python train.py --n_layer=9 --d_model=512 --n_head=16 --n_kv_head=16 --head_dim=32 --d_mlp=2048 --vocab_size=32000 --activation="squared_relu" --norm="rmsnorm" --norm_place="pre" --norm_eps=1e-06 --positions="rope" --rope_base=10000.0 --rope_fraction=1.0 --qk_norm=true --attn_scale=0.227 --bias="none" --tie_embeddings="early" --parallel_block=false --extras=["local attention windows", "paired heads", "capped logits"] --init="normal" --init_std_qkv=0.0539 --init_std_o=0.0127 --init_std_up=0.0539 --init_std_down=0.00635 --optimizer="muon_variant" --lr=0.00292 --lr_mult_o=4.0 --beta1=0.95 --lr_head=0.0163 --warmup_steps=0 --schedule="wsd" --decay_fraction=0.707 --decay_shape="linear" --final_lr_fraction=0.05 --batch_tokens=[131072, 262144, 393216] --seq_len=1024 --doc_mask=true --train_tokens=821900000 --steps=3336 --dataset="wikipedia_en"
Each number is 128 + 24 x the weight over its row's rms, rounded and kept within 0 to 255. Layers, rows and columns count from 0. Numbers have three digits each. The size before them is the row's rms in percent of the matrix's.

# layer 2 MLP up, 2048x512, rms 0.0897, rows 1130-1229, columns 320-383
096:151110146144124147145135123099131065115159156128156162131134127138131109137153136120179143121132099133112135146112130140116147130133159146124154125145127112134124128102166135107145120124106136
111:116194135158104142113139151084138109147113131084128130098126138134087122108120171115135118131143128084102125124076162152096131115125095178140104151119109091149112137153122088098123141116157143
100:125153129156104089118123122194144167128132121090114133083115104140109125103170172135147149169146173132110136102085083119121095149108147139186141116145113111137087140121144104173122103125133145
094:131122149108127103117132144130155188111138175084125099116123176159159124142122087104123144095151120115125166129140158149113079107132131103188142084103113125153122120131081097111091135154162140
102:109174137101148111129148117120115190149117155122092139156147130134150132117120115119111098109110167090124146140119122155153148133139131114106123141143152138178108147181123108096138113131082151
099:129155133150126097131139158093139159101086088067165117147132133096129139113140105133137140133163078136150109151109101094130091100089160094123173143172136128150119191148092121146123108148140146
085:144103116127148147158064098133147145139124118109099129074144109139095146158153084088125149137093112141093136144104123102103167127131183150122109127111101089131132112110085148146116137147155092
097:140121134122164111147090143127146141101122082160159111119108157114136150074111112107144156147112137118108099126140135110128115122146159131134122128146163113102154113145127091165136117141166114
098:121103149076150110114129154112114145099148144157135144088142107099129134147072120163144124118149115161126125122108088089132122147109123093144065138150128139205131175167120126099080136142104144
103:137162161105160120134134162116151106121121103156180119100117131150057102162154112120147144102117137127146121178128106112136178156142136095151111125062085125151123130165145097123152119125158119
108:125128114151112172176143135129125146123139096097119159099088111149127135119157138164141141157191136092126147119095094144133145127157112103136117117178150101122139134110138140103153126162099142
102:110121170131130150146089161146088149167170124096169097100148138161165131156115126147109122091129111132146128128153092124144116148098130157102123111103149125149152157103158130145120094130110136
106:143139137119115124080112161140181156159093145074110103124103111133122141110113105134105122198172142096096086091125132062128115131138131155155112133141114142158144121176131141156141165155119144
104:115169099117170131127113129103096088129120100116146149144151171156117106098075146115097147150131117151134133148109154102148122115149141108122126154159141149133140111086166100128156107121108145
094:154140145157125165109157118134143129137152122155151141134144087124125148082127132150054168124102162146154147159132086172175133133097112158128095103133067177125166142139115135149100165129143108
112:121142116112096194128138162110102099110098127151127151145167089116142136121137136151113126130155095164115110136102073146104141117093100156139097123128156092133093113146110140129123110154068132
105:130126138133116125107090163136115117134109142121148132140096120133139150172101106128102122142107085152130112085144134079146146094136133136138115131102109181097153109178117131125134121182144134
101:168135173150142099164154128082156121102146118136151116121161159126100146133132171110115169152110117143165100094147102163154100101126102082116122137132138134166117134133119097135150151088129136
107:109122145129110109111113087103154100134142134149166155130078103109100150159172123099116172114120135125150115158111130104138109131076103090147117174163161144152089124149107136109108129166101149
101:122152151132139102144174111105118081120149138147130129114141103111130125115177122129122106147111111135133114139102110190158140083121115104093135080180134113123116120120110158114105125110144138
104:095107116099096145140159127121138101137158117119166136113117144125136099124122145137147156112108158127129082101092157150148127158122152072157142142104186072136131135115101120124131097145125159
111:123136084160123157168105118155104123153155138108151135158151120157134105121160143140144137126105099154147100131152106150123126101127059140133108114085123172092144123154122128158110137080102166
103:156104117106159112150124134166104053124092122134125148148180151132121138165162109105090110122151137123121155111133100088113137135148105105141124085117129146138121152115137111156145129099136119
102:109118116118137143105136134077120135103141115127078135129138159165138118169147132137129119134162125124136136096135148092104142103119166141129133133120117111110111127176114129121139148125140164
099:131098169125083092113147148122069147141104159148084065134165135128182095134154119134140098161126136080132137120126168123124124087093147152123114142178140106106161114141157102114112145143097134
101:123156118104118124130145143104149086142110161113137126118105135114116141094154129163087130116141146145141110117104138123110121110090140159091121138164168147112175155104103136141127110146117160
107:143146153132127137123134141122114158143120135132144165168098148122104165115155131137077152179118125122109153149112146095100137133129131159152100106164165168081142099125164126110118142141068104
099:123134176082166121110125098138133130102180129138147130104108160125170077117116147149127135130101145113135095165137129124140107098107150094123142180124121101147123132139153119156112151150115130
101:121113118136181100121167134103127122115131106135145075158135139134106120120158130123127128115119108123120123163137165138156125139127120116120137127138140118136112130079116118055136104168120119
099:095085113136099133132108161119116103150118116091145159118156122160149141116182101130130129108101129124121121115165138165104099122164085150127103094141125158110149087127157099112169135104099133
106:116123148098172140144063124120131138139135168104142080127156146162138129150145119098126108193098128138133173104105166156088120143120110134113112138083112118147128146156163143057122169127146159
107:147099126106206142179106104084128147094126143122141085102152148099114128132119129154161167120131120141139102124082125133127180142175113155144089134120139136134140127177136135160132126149085112
107:142123130120103109116154098056105146120150137203128097122141102124142137078084117125123104132150178101111110129123150179100121113138134096089140165168125109120113127116155101116096141160101128
090:107108097108159163130143141119137114111163135142145156137109113148128162141090097124142161096132109114124137137134118136172172103120143137118128115120112154151112089125115129117109173151129147
102:099107100112118134129125108100135094118111142138149135120139159129096138145156109126100145096124136137100142112164146148109162168128108164098128129090164140077116118069119107138127120125131117
100:122087134139122102094123132134164123140144159143121120134120164165134151175126137126150122136121108140085121106135069169116139169124143169178143135119113187125130108119137136118096116141151116
106:118160136155133151121113113141109138153154152148129109165116160155105155130168158117152120114143134121139189134116145120098170130115093100152118182147145150119148167145110146136088137116106119
104:139113168158133124122127129127130094102130119136178115132149142148125119119147131114135133152144137141152101179109151098138159103107114128136137105142109106113138131154126093104139094153156131
099:119127124147099124154121149116095129084088093151075139098136117123117092161152191144119131208143129131131152113134173142119143134138079163131143125107097118117157113092188125115145116159126164
089:128144126132138122106115124124117101070158134113154112101133142106165120111053129126133152112127137119111139123133121143109139141093124132139122152137093090143147136127128112130105151110120136
098:076157149116147090099161089138137135162175128117102111110151142144134162160162124118147135126091096178104135159143182115090126137125106185129143113104138107112156084177113154121168110124125123
099:121170116116092121136127142098127156171157103146110137120168106115129098132127124080125126142192158128108058111133140154152106124141100139103152093125112109148139149167146184094130134143148136
101:137114128148090108155136098138133135138124127150130077125137118154126173117090155163098138111086147124071132149132123098107119149070086134147119144153148099146117102134128136116114102099105153
102:126125136135118120125093102144137115106133118143112140158112129093144124109155109167122137117152155166110133152125163106120119161112104102136119123176167104115161107105146120104122147130081135
098:102186110114119129102116131151138104139154165094110106159113122114119125098113126106104140137119142101120102125156127091126131106134083118145104104124146116142138164129092118137134130074109149
090:120154125142137103145133171092132157124109141189091155099123127140129147118128112123128134139153122147128135119128105100129127170092143140107134145144106131140131103118124159139090140154137130
102:091118134125136123102134135108135147071132134153089112111115127152115088096100165126090161127127162125114152073113133159090120087097109086160129113108093122139105118142112127100152094133149124
099:111101115118122152177126100136160156101137128132098101138078111105124135155140115158087133113131124085112104125098137152148122096150136090149114155137155106168155128110124089152079149104177163
100:134116120137164127150138151145119103116141153128107138160103167133110132141151131151137137164131165125136138143105122119131150148136162064122133132111137116105144152149149110122136065076106145
106:125166100151129145127155116148166144178139107086132054158100113116126163117162149137102080151170118103117134105100139145113112127107156192136095144120132109085125132151093151119110115137096173
099:143111137102160059112078110118131128144133165133116128165156149103160116143146131131141097168125116156150114138117123120133156160198151122126125069118099135114143147164165121158108118111136103
088:140150083141139144157134144096150124108114140135106075086158128163135118126119112152143129127142120140119170089102139133075110192120098155107140093186134169131125125182152116130131154143142136
093:107096168139121122120120103168154122178119127139076129162078137155142126117149110130106126099127163113100166131160074162114076141108078136116159102091123122117107121151105106087153188128150133
097:096116138138124121163149132162135140159185110138105103120154113142116105103104152128147158134134112165174099123119115135111108119161157105144135103114091120150114135091153151087142094135132128
101:132131135148080086153151153127110127146140080109120122115188108114136115125183143119116127150146121145161134161117113095136145151154119100101112126117130116156151102110078175135164165107136135
099:145136096128149115141133126120173100116103109157104149167129114101110065161127138077174131155157132075143102119143133115115122171124142114150103160111134104144113122130112131158190113128156133
088:114126146120129094161187117100159111100163170109151118092143119121123119138138116126156137111130133134125083118152166159113114117114118146167120057104117150146106076120096126115121068123135113
095:123125097121089100123123121120157117143125170151097111158077120160124108118159134095137118139167159159104138120138091125166126064153111143122142131136110164157122122121127121162106104125143119
099:117105118146160088137088173132105145130142134178105079105125084101113116137106161096159165100122101135135136111122127180103123108106132090151117121100199099128119063156096134125121140093150142
100:081121172113112148101161132159104169083081099126084092123136101106161200121116126163159121107124118169125123117194140125140144072119089124136117094133180146120083155120141137153108155113118131
099:165088109123097097171123167137094179148108093122114132133071153136106096154164130101125096180135122131116100125161116171127101121145114125118095119163111120180136156120144115104118113129101148
104:101158093125136101137099145136148166142136118157132133102114106125136150120151145139080090146133102135123123105115162163118125117088132165120099167182115099127122154134133182134119123139159124
096:134120121165123139118139117106159159166131109108108123154108122127074097149138137096116149106131114120146127149089154125142140115119081127111171157096154118105120095127107115108122167102101117
104:169124129144120145116115094104131133162146149131140112103160135103127103116133118109104128133145148145110133135142101145117154086122087131116122123115148142125127099105148120154145120167120161
092:178120137149090123161144108136127125124098150141160144128105159210101168144117071138152142153101157128149118130141091175112127130153117116129107138122144090133108125146144134143197118117137150
103:127126177141111118167104108132125093127142125131143098110094073106163115135150135103129145105119118129165144127137112129087040104147148147109075126114106165115086148118138162093110168147157134
094:132119134079163110155160122109097136136127109126176091136063140107134175201128084129108083096171146118126159122165141121134152128108130071151109148119153126158119117159114124113109134130143111
101:100134120147127122123110122151131142092149127116140088136081111151120153091103157075162141101156087126141147153070185109129162140096159175116098173156114164145101127093121099110120137086131113
098:124157139090097100167149150121116103124096121137120069094136159137136166096115119157142129150127057080111139124150123149144096152090123136111139132152132123109090128163144135145113143147122090
098:112150164083139132141106137144131146139065136152172133108136137097071127146189067120118148146113142122146102126101126100107111144140128111091141135168107136146105140148128113165139146099103145
109:104144153114096095151145147117093126143154128101094149117114142145121118093110196146141123157137095135115174093134128138143097169146121108135105131164140115113129130118115118076172091125098145
100:148167145123104125125128162146153107119120122112128120123147137145113126165071129140154149095159088137139153129155114112123130102139126107129124106119137143119126089142122171106118069140133136
095:134190160124126126136126173115158118088126089091166123121097160126134102150097108167124129108122147101166120117181152129114155112103148123137132159142113134110130092130116137178167140153137152
103:134141116112148135136100116133134102143119150121146121137141098146112138116121124124130097124148105117102139132139126172134138138110115165191129158101108125100152126078143181126105091173119149
108:102108136102130095116138128151121138090118081178146132110109152110150142144127083187136140098134128161109146155137126110140152155071137114100093119135123122143125135159107117132120160128100149
097:142138157097100126103074111156109143112083126148110094136125080134139167108121137140115112126143107118126159152166164084138120135138151153144135144132166171088139115153165103124115119136102149
102:131134125154151154108136102096124141087153119129132131145079144157123164148101137124100127106104142137137135124143165117137120120156116162143163100147127093115127101136117109174134144103137099
099:146121107134168124078138097114111125142162101098132114100177119092106120131104146142082170115129122125105169160128131098101150134125106139158147134159109096145149107139102136092125159119064146
091:152163143120141147149121119122161096119092166175131157168105118152163181143149081084162128150123114152112141129094143146104169149093133134147129107129174148122115123154108120125149133179117161
103:086176127130123134120150122162154131107158114124129115104125122167139147134148120114121134132088087132119149088141107154141075169119100136129114149113132152134132110098153164138075118155118131
098:111154155133128127123151125145151122116125154149094142150097103127154138107130108107154130142122148131132158098160111146108117133138145142151133097110137116148138125125143085149140099095125171
100:163123133150154176134152151143109167108098151112109082113122131094147157161180109138144169122181123158123092089149122154119125113117074185136147118129146124115124116164167157108099128143160103
102:083149131074102130114177095128103142105133134122149118170082134108159165111080133132140091104201099120151094114134157122107144083133148078094121140121167149113123123163156154139142162143132120
106:168110128094123118109072104116099097128131096146105119116152131126150137095129152143094103182106144129164150100158124167114155177125119127154122097151139141142108117123102126119139139136101172
103:114143130178109126131086091134176065150126135112099114105105159133146099124154146185160149118128153109143183134117165110116138141164113147153100114125173160110113127106112095144081162138142127
089:129149107150116139131183103130115137154101101107124138153147131173135123153124145149106113099146144134103159129123090094133093138129125128132156122125151134133153104135125116120112153120084149
091:149134101124165107107107161134155109147153100141126142112106108144117143165121135152194127155154159118110123130128112105142135162137156143098123118137126126149131067130156105125061100091129096
108:143128136108107124115136096145148133069106129094148133157094119160094136102145136153180122131138131122129116100122107154147060088104161107152155159151131141090135191110106124129091128136150147
093:160142115129144084057119134084135101175128102113134175110129118148098116125114085143134110123137118085111143130112123133122113143137154106131107157142104167171111083139136151164159118171136111
103:141129137100100090116123118186096141161119137142139110192133117101158118106130112128110126117174143168086141159150132135144158105112109145121113103067146129104087104123143151138083151123117133
107:103149086145139120172142127112116136186116168151078080097136148104129114124128114103108143108126112086122119132152110090086131112138101148119118114110103160144095130177097101104124154095145099
094:111156090095179147184160100124163108166125136157113133090111084118161136113096136133131113118132079133099140126111094143116141117093152092129107113116136087151115109128120135121164153142170128
094:128150121117123109093105113127122104151103142145124132131106067126064100121112144135135130139120123151136155190110104104125150131105152101115123132127135158112149095105120107130145147122091153
098:110105129106160100150138131131084133103149131150123109137126127140136119062142131115139146105189140121081131111129140164138089133130142124086124151128139109136111151125085120145146161198129131
099:122114128129168106137090118116107119150088140141081129131137115126115124126161117136166085107143122169094126152092135126120118123119155164081063168130171143144145100145172110133111111076144127
111:151063146120106125144146138151143119143139095111103132152143131146101129103107137112094140116135130120138155079134152107099130093096105114139114192134123098087113166151133130120154137102107158
104:130136074155120127126168158107150108155149164146141083123125094124133132157145062124133112127109123127105075142118129125130148155122131132143134138109165125126120163135095130088099109134090117
100:135109157118123123153157118102107069142142124133141108126122089162114135115127165115136092169121123125119101102100083148073104148118121112094106116155166102102153131148141114130072168158145125
103:201141115165170146087119130160137134130161111157107070159100108096141116106102108139113177139134143147173170108092118117113153130163124148118179168119140146117080109105143127152047143116153128
098:124125096104134129156134094132114129115123128141136157115131118125166164129140128150119152176123130129118054139113117096148111143146086090158146145099102111094123128145163155142117142152139152